config.toml
intermediate_size = 768
norm_eps = 1e-05
attn_scale = 0.177
bias = "all"
init_std_up = 0.0306
init_std_down = 0.0
lr_head = 0.0059
decay_fraction = 0.753
max_steps = 4857
Each number is 128 + 32 x the weight over its row's rms, rounded and kept within 0 to 255. Layers, rows and columns count from 0. Numbers have three digits each. The size before them is the row's rms in percent of the matrix's.

# layer 3 attention output, 160x160, rms 0.0567, rows 0-155, columns 120-159
103:134196179131106127092186111090140168122101206104107146165163105097163173096170142074129212127146116086229127114118142105
097:123172142122126145143074178126035200112179186118135131148124189179187108183175151129140155153107114174052155129152129100
094:141152125137147107051103145090096136136097063122093211169121143162217153114176092148121105124160178178179030154170049134
099:094136110140117102131113140050160096151131149158116120115104118131054143075109128134115111152088092098207183089105121141
087:130167170074173135112116129102117157132198098116127189144150116159152106153146112140123113211167072118146092071111047105
104:134136140103098080138100113197129113152137138165197114151115150138115122152118134111112146124143131153142099187182102074
097:160114122169126135144107223106136118090124177145147150093138127177027117103147091135097114098045122164123111171177066102
105:139106151138092149156101088144128126138139114162132118163145076105221154064085161165147100170129143067168130132128125138
107:095095157105103139120138149110124075093135141070108136089057072175146123081131108143140147117131077068106067182088120104
090:137176104122131115087120094137127154000155104154176085191103092107058145157113114188074197040141024121143170158118068136
094:124101080163086095109143203114101095109113136121139122181070127042168066149060173156075086136159142160049085151113127155
099:085133154117158142093119138139144153168127199112027111078182136156153146055084082168067112136076116136119110173057153165
104:191092151140113101102057080173188068051188059124137065120100172105092089151191152125158150159085135209134150176096102228
092:082091093131109077152113120146142195078153201141128156098092133106051147100109112062091095140126111139114115116113126135
089:076179131105077133141116154192096164210090073154081137142179114148116122128109130093139222127094177129154210159200106150
104:128127161137101146135209154097126126155172069193096129100141146182190122122110158107207168110152043188118114063170145100
085:166104119103107131095158147083089132104133077189201099174104155158135071090145147155060154033202162139156045200143144085
090:096091101156158152171119123134201165102140092077126119077175145173078136204162147143068182147171171141147113106109094108
097:089097147136117108117121165157167147166119127120069110131089137216123103143168106100131200075143106097147117136145164126
096:093110146124017147172095068111117139070168105036177110108074131066114154140119153126106090097189094168166140038031140098
104:134131159142117155141165047166109143156161077088090151142104134135095065154089143050119130128123138068131094112168023084
098:122092138145151122112159157103185134109153091166153162111124044142071141150120135033135102142074063195136148175119086073
107:085132150088118124126125103159201131162102064096132134105214075077162110147096190102135151116124121169084167141125143133
102:108117137095096107158083162165180189178149036094161164154024186121132163080126198122133112160090162128135076076209204097
104:186096120090120137159126098205096156123191113180201150101106168101134140156116146170143087160203232255135101110029117146
099:152154119117139108136146129138109170145128036092132195151152127116127060141100131080144074123145104145143148187097147108
105:112101073137148131135143148034148141144151135127146218025093109123157071123104138186125023084119081180160161180128126127
091:170167130098135102095172117131213065130212168113192124160163181110141158084100124162152122132193133168080176168125073149
097:170133113144147113124091145160108144129181142140199141148151106106110195104166039097194118105162137076166070079110179155
098:116120124100147153119133128088094142126168074186151122155109172157149106120136168077169144167121146130125169144130148205
102:110128098172188120181118125146040111030140113080095090031163112136140120127175175111139157148043161065166111152158126138
092:180122163104139111184107102153152122099142128172154116088157138240125180128136158165117121094143125117158154120088125090
101:091126119123130191125101061169120141125099160131137122109122172117172215066132096137114131119157141180143175176136139129
087:113104090120131119143112149121112095028174176185061170120087146188201066103164143195172147140056158151165168138077129128
105:139108130092154072182122131082081098125085152138151123048109186062088154132168181118114054121120145102175106131167179129
086:093156142155159145127151120175149177154142144130094181172149093113138132109128139071181074149181045131050203159204105094
095:107159197087080109168159161110145081133088051060148138145123098121027202099157113073073106086155076197133112125116193142
099:114119074145154139099122108120056173183160100132116115089104147111147151134056114166118097059089146160154090117077205143
086:155111135139124139173091084212104080116077068093094153089167135120137138113171126012077152133184149138121140051144117091
101:109133097143120067094117078118165169113184114124090055127015162100097153150189042102148103122116089027131207165116081129
090:141135117121162100098133093104143156191157188132087176171151199095104128178142091122080156149109230164145178051070159165
110:162090075079112172114164062111099147108094087130156064147181186111212121121058175102096132097157167030123111131109180118
106:109137180139227086135179169152127199079187185172210141193085137116104059202087172152110099165154088039107167107097136106
089:164106121182142058149099072169132110154071152119199122120153080170134163219089162113118087070088118111084096139178100115
102:092149133117132099141168175111103132102182053165066218129138102072094178074205182176112150145145186139061132165142082084
092:121122124198128128144157182142100096179209113059126128102101122096162123070153150109153189112137152062105170154160046142
106:132166147153170133093123119160139122119072137164040059194136114086189141159038096155120134121000179145183173139159110114
090:075127170114080072109147210145157186182135140162131078049197097118107117178121117103176180229171079093110143130201106103
094:140179125069134099152103121069174176090207176105173078191147059151117139081052166163165124097124072166115067082168097114
101:156117108149123129127156080139157133106132143141145140107143115123097128153000119098141160129151129082145133128125112080
098:153162125099122106167116173112157083035110132179078093125118078078156076080085122134102114181176054064126091129155138073
101:063132205114157094117147157206208143139139094134171044102161127174181146134203149139040113104098182096130104153085135132
104:101102128143140199088141080125091166105097059131132098142154176173135157134173072207201132129126129131136110130100157109
096:088137157143105107098152095100095086111185151137121090135107096101092089105119130048102151117131118188117141069113134125
104:097150071152129098090144122076215068082062143097168169138112112174152057047177164114020078132122141119126065109180160079
110:127080156210134125161118210127173102150090158181109135128149137097121164161042128136083000158086145117108102137037112130
091:180162095109089097069080050130080150178092185101184111139158126163040209154120060114148110158081080098124114176163182125
086:147097153080124112149120134181110061108161154114094073136147163106116078137167124003114096155106090089102168109089164179
102:124114070103071125125117115213145146158124087176161152080106073110143099162100106130067148208098082134126135137145122109
093:158104126154126101172137095103091090169140211148120123091141125134124120200161127077122208028051137106091166121111168067
166:115142119130112079131084134182097121170143155097126094144122168131089111125098091123127151155086150143138138170131171119
099:107135138178108146136083088107136159100093019093078140125128175130131048185089072145123109205058117078168142070180099099
110:144158109121121093128155151173125071188125138153118176140216055172090061099182112167128096076137039061148124090100076091
095:157139111082106140124153126101123070198121087087086134185143170095124122243092168112141172106125168129150165137103136133
105:132109126114123099112182064094100173185047217056147127097096123081160102088065089135141109178018078111140090140087082196
097:180123136135118135222150116164177086113102114172051129067125162100123085135089137170067178152080096174111103119142066087
105:140141188108168130080090094172144102111161083136146142203110070169177086131176111185158140149128175109182135141161200152
100:095112159123095148120101110099104203159113110085113107185141159195146137143155123090187155169146201147124080157104104123
100:109174113101126126121134155119128106202067127187108182075187062171076103112089115147140116139092126110082081117107130093
093:134121085089167112137124215136151117138057131130145089137073096197118123176181156105192055136141095089135107107093045185
091:117123109069099122134126090120082090117136083118143099162191166161177112141167146133127141091109186198162028131047129162
093:127130126120128153113113085124184127094023120129122166065104084162117117145044113144221177072181138111156074145169183098
101:087087153163160162153167093112106103066102178118133149097193029129144219162151123124097124082109147102127111041132144115
088:104104124163103183108104140154165104136151085139214113095139176090145098139154184156097158155081128128083150165108154055
109:151161165079146157156124147093088057126157113135096137085121067108087181107204147057092156169103155092116167211082116096
100:102154112152102122149168095108189141083149119129081212059041121125152089139149158128149091098124148042111156134124120177
114:093107098113161102113133161141135117173142136143144196105181109198120116138147151092150187151171110054087077121107119211
106:119072138144110116152181169164085148138036144105176130056100172135076147151065171153109175113162191098091147124136067072
098:105186096104154145142135106096148104177132053142173058075088141095174154085079144140069125172092167106134114134250101200
097:158126113125148151098064146110084151131098095132100163178094076140063174073049090157182146109213127183191194154102164143
102:115111137068087126137114090194079130102154098189149109160201166173151138058112114141181083133088086153154146193144165073
097:141130120139146098109134122125065149104056056065093147120140101130126035175209111175120124137154131076122138155110173195
098:175138139142134118119131167133206160104164108188191197106107111143131147079156119119130074104231195152169146071149065134
102:142082137166126131136140164072149163081130111120126076124184129097073132214213149072158211118066147125165144126110135200
096:153170149102154123117129150068192082143169094013187211158101198114117094121111134102117074095082149111078119129112082120
090:140126131148129066158163132139183184146175140050149139118124075119180200110223134078015122060091076216064120110142097194
104:067089165162125141082068097104108187161220109090175145145120099205135133132102078150087181175192172073133100147081150109
097:073109134099150090103139241103085128089133119140141147103153164178183118179092094079140112114153079152118102154069208138
107:171101106093125152090119168141185093122177173180085099193107036175155128098056107066169081187128145165144155149140103139
086:169136139116110195166173089164064078150108122095171165094177046100120140143180134199140051137129080090183155118120066118
098:134100124114094077127115133041101097141145199188069039115098126176239145174120102151139163142143155117152121111147096157
102:178154114134197136092132116062155119145073112135132181116119189153140120093070108015150102090242108030128078163094111199
096:141093133149173157181128163152122119205217164110201091120131098141064067135150117182165121145119113149112085094120202167
094:125160090100125137153156065113192136100086197196118048103146198096065153148131136139138210083090147091098086094168118071
096:142146109168116143161156108119163170111116195074168074101164080080147199182090221154068117132091056108159117145115090099
090:161132163123136116141174136120136101057130196131118131108088189121132222136155138123162057011132187129139082049102115171
095:111111135149115160118148158142125156080126082106127159098212128125090138068066125164106136131091184115128112100127156102
090:121131127116069035066132068113097186137052128171182045217146137141070183081172125089134159090107135123086137131097097080
103:146131114131213122131137108101106216072151206067049138083167114185111172066116206115123143136177099119139182098150167083
111:092178164155185088125094091101120095162104071161095073174109104162207203165215058184123114080125106117114110099170129166
095:153182127151110138082143170147166077144194181130138157130075132220089202134107164109123053122076248115080192107169142143
111:095169084097173150151165127172071185115190177123074128157150106129118138142230120095106095092144045201084082131179104133
106:153083096141157168140150073147127107125099101080134194109124116154158138139118117149166140140140107111113139139119082069
112:098084202135153098204141176128104126092085093116158110112062165105128189141130135107200138125101062129072145091137174102
091:125124122125144120173114070120088120135104192123149138081089177155129175087103198123116079102159100079052195086084135100
087:122170093123157112092078135085147127174141118123128192173173161117141094137134089201074177169167083212101147141199177155
103:133091102147146147105080101052141111175163141145255120212116188135171142171171114062096171172171078116168185112089129099
102:098171152162091150161152107109155160149135128167099133185058210132069093092125174144140140167102054103182122076067087153
092:113140129122169163090134138108170083144128124072116174162151151108135097128196115191117178089097195162162105155127128066
100:094154153155127179194158164161126136130140105088090055063121087164112119087030103156078120098147110130079174126091092118
098:126127074134081165159101109094118131140140054130067051139175078120119165147188143096190062071160114177159120128120102041
095:116129126118121165093122139103164138170058159092144123142143050157178040167189183132165117231165158158177202121151115116
108:146046117157160156132183085120084165133107111183139103128148117133091124124126092163070122118169138148139200038096143107
094:086168138173123164088161150175066135117075157089186147113008117065173151095149164147171104082090125166109185158150122125
093:188143084153095137197161166132132148157182138169080174124152090095119184165085221196101153126135172114127122122108152165
108:100128105121191154204191154149104108097225144092008101074089102146174043160097154180121099059139177135053174079171187102
089:086114111114172178102106149151094142107087109134065129131131122194113135068115162140106090214174048099066141073079182133
090:158164124102112158131148139043174156139141106168145088133140093087126123100141090069142117116124185153152172162135152141
094:098177080142125134107070167117106101139050171106066100182091122084121163210104144133093137152079184163205216164153168086
108:085120092081116166129096104134133096150064212128140052188101046122062112120162179084098085094152142151126085105183147189
104:126145145137142143104114146149116106090106068136128137130079117127080212072166163231116108255082115154157140148116150128
105:150135130090118084086097184180103096197096181115108126176128140112138136123089110146218117150141130131088029149075073183
106:109102157152118096177132149141073101187148128119138108100135150140149126044122216147104141151062165140068118073144104150
100:141161122164123131091099160117103108089072133134134138197140083193077160225205092125063093125154161136153138154132131147
109:157103084160207141117110066120104095085171108199155197166171146127099090141100082112149139209102135227143061165190125112
102:149142101114159067138094134152111140197155140179164102135123197116133099139071129101170107133133104126183132126177120135
099:130084132175116162088132145192092115129159182073095221139178173086175154160155088155162170193144155110127054142083164107
093:174165148137119127125114134133225131146095205121143187186148195110181119080119071117121158137121113191174119132070088181
117:148121154117106133103155174219111136134105125092041071152130142080116103139137092120120109146211143089173129077182138121
085:178152130188108197103223136093133172172171187096124085097152140158134121078105052206190166126083127162161171127115104070
111:128114116102143154126138156091148068072128087213160195108090065050082132016118134120144186086121130124109125089160119091
108:137108147096165130098146119048126074136094189136141066115164118015156102149186094148177179091166178076104101154147182112
108:105148182130107187189118188167126112051111118095106135088131191149162217177102195065134050124151120105134104087099150119
090:108087104141113118155209146071083143198100183179166138113120162102209131102182156080132135179087129123107139033112100170
096:117163138046131147098061104144133090118097104134070067118134141228072118140115136118123094177108097100127165116168037180
092:104140123127122101077100164098093172079097050075103144117115122118127071162122167158129094162164139162155127170105102104
096:132097159049160173128118133073203158189073102184119088109145180065131132122153103155152207146112066107152159131148188129
095:183150081131082147092155107225159125075062103104184097132123111162173134111120084091170178055073182150177162084143123233
089:138113131134126178166107115125145122123086150131113169091085202170090119185155100170086186171155170119112143173091036190
103:155095139149107104112112178086035128175198107078144113121135132103123131096091087074059175120144148124086095088140068126
110:126138161097114164129107188116072154103111104157162184160143120067135109133124100163136101159105144102141184124136168142
110:152132100187148108140135158092086175087085148160103148158158143103155113149066022137130089095156134160104150066172076139
098:132078110143106169141206120048109134181144130122081049136088106084073164191120171122110106124176094146116058094153069162
099:176092081094136110148073159115107191157131156107175139119147172081143107166097111091184124198100202064156076123174155093
104:100150120105118116155120058180120084150178101150107224141105054082154142160070083122132131089099130134157071159098151173
099:097077135113127116099105123108130152153103121145121176170181114076097076144132125143139078122161145125097166164089143118
099:125125130095098098094152067139144140100099186177158097126158190095119064170115116101142121103146142110112049217154122125
100:171101129118106171154113160140156055141099188221085125150088211097061132170176175255160123075131073124112136093153148160
098:146081188137090119059127144146135093102099135080122117098181165095105062097130107113162061140182126153210167152048179153
111:126122118110087103146086165143115099125177105155112178150145106097160069121109078119111160119118121212121121070128173198
095:140161145148117119145175147121138121068122167127100113152089079198122159119134172081161155102201147179082140166123136187
110:106156175137136175127086110116080155163139119125152172111101071153108101107053132110156115079097113133152124089178106161
120:175119126140122140094142068180203179100103158116122095080071118073149113054175084120160166158184138194071095147120107158
100:135097109128137140097142053133187102160074122116127126122203111156184205113108177199167132072145106146117105142148137177
090:143172106139115191096116105099182120122157131125184164109114123124053086172146115144118149116121055204092132118067224103
116:114123126144068127160110079081156078152135166090124181151176165056106121134139141129068129089110095113164128151173129100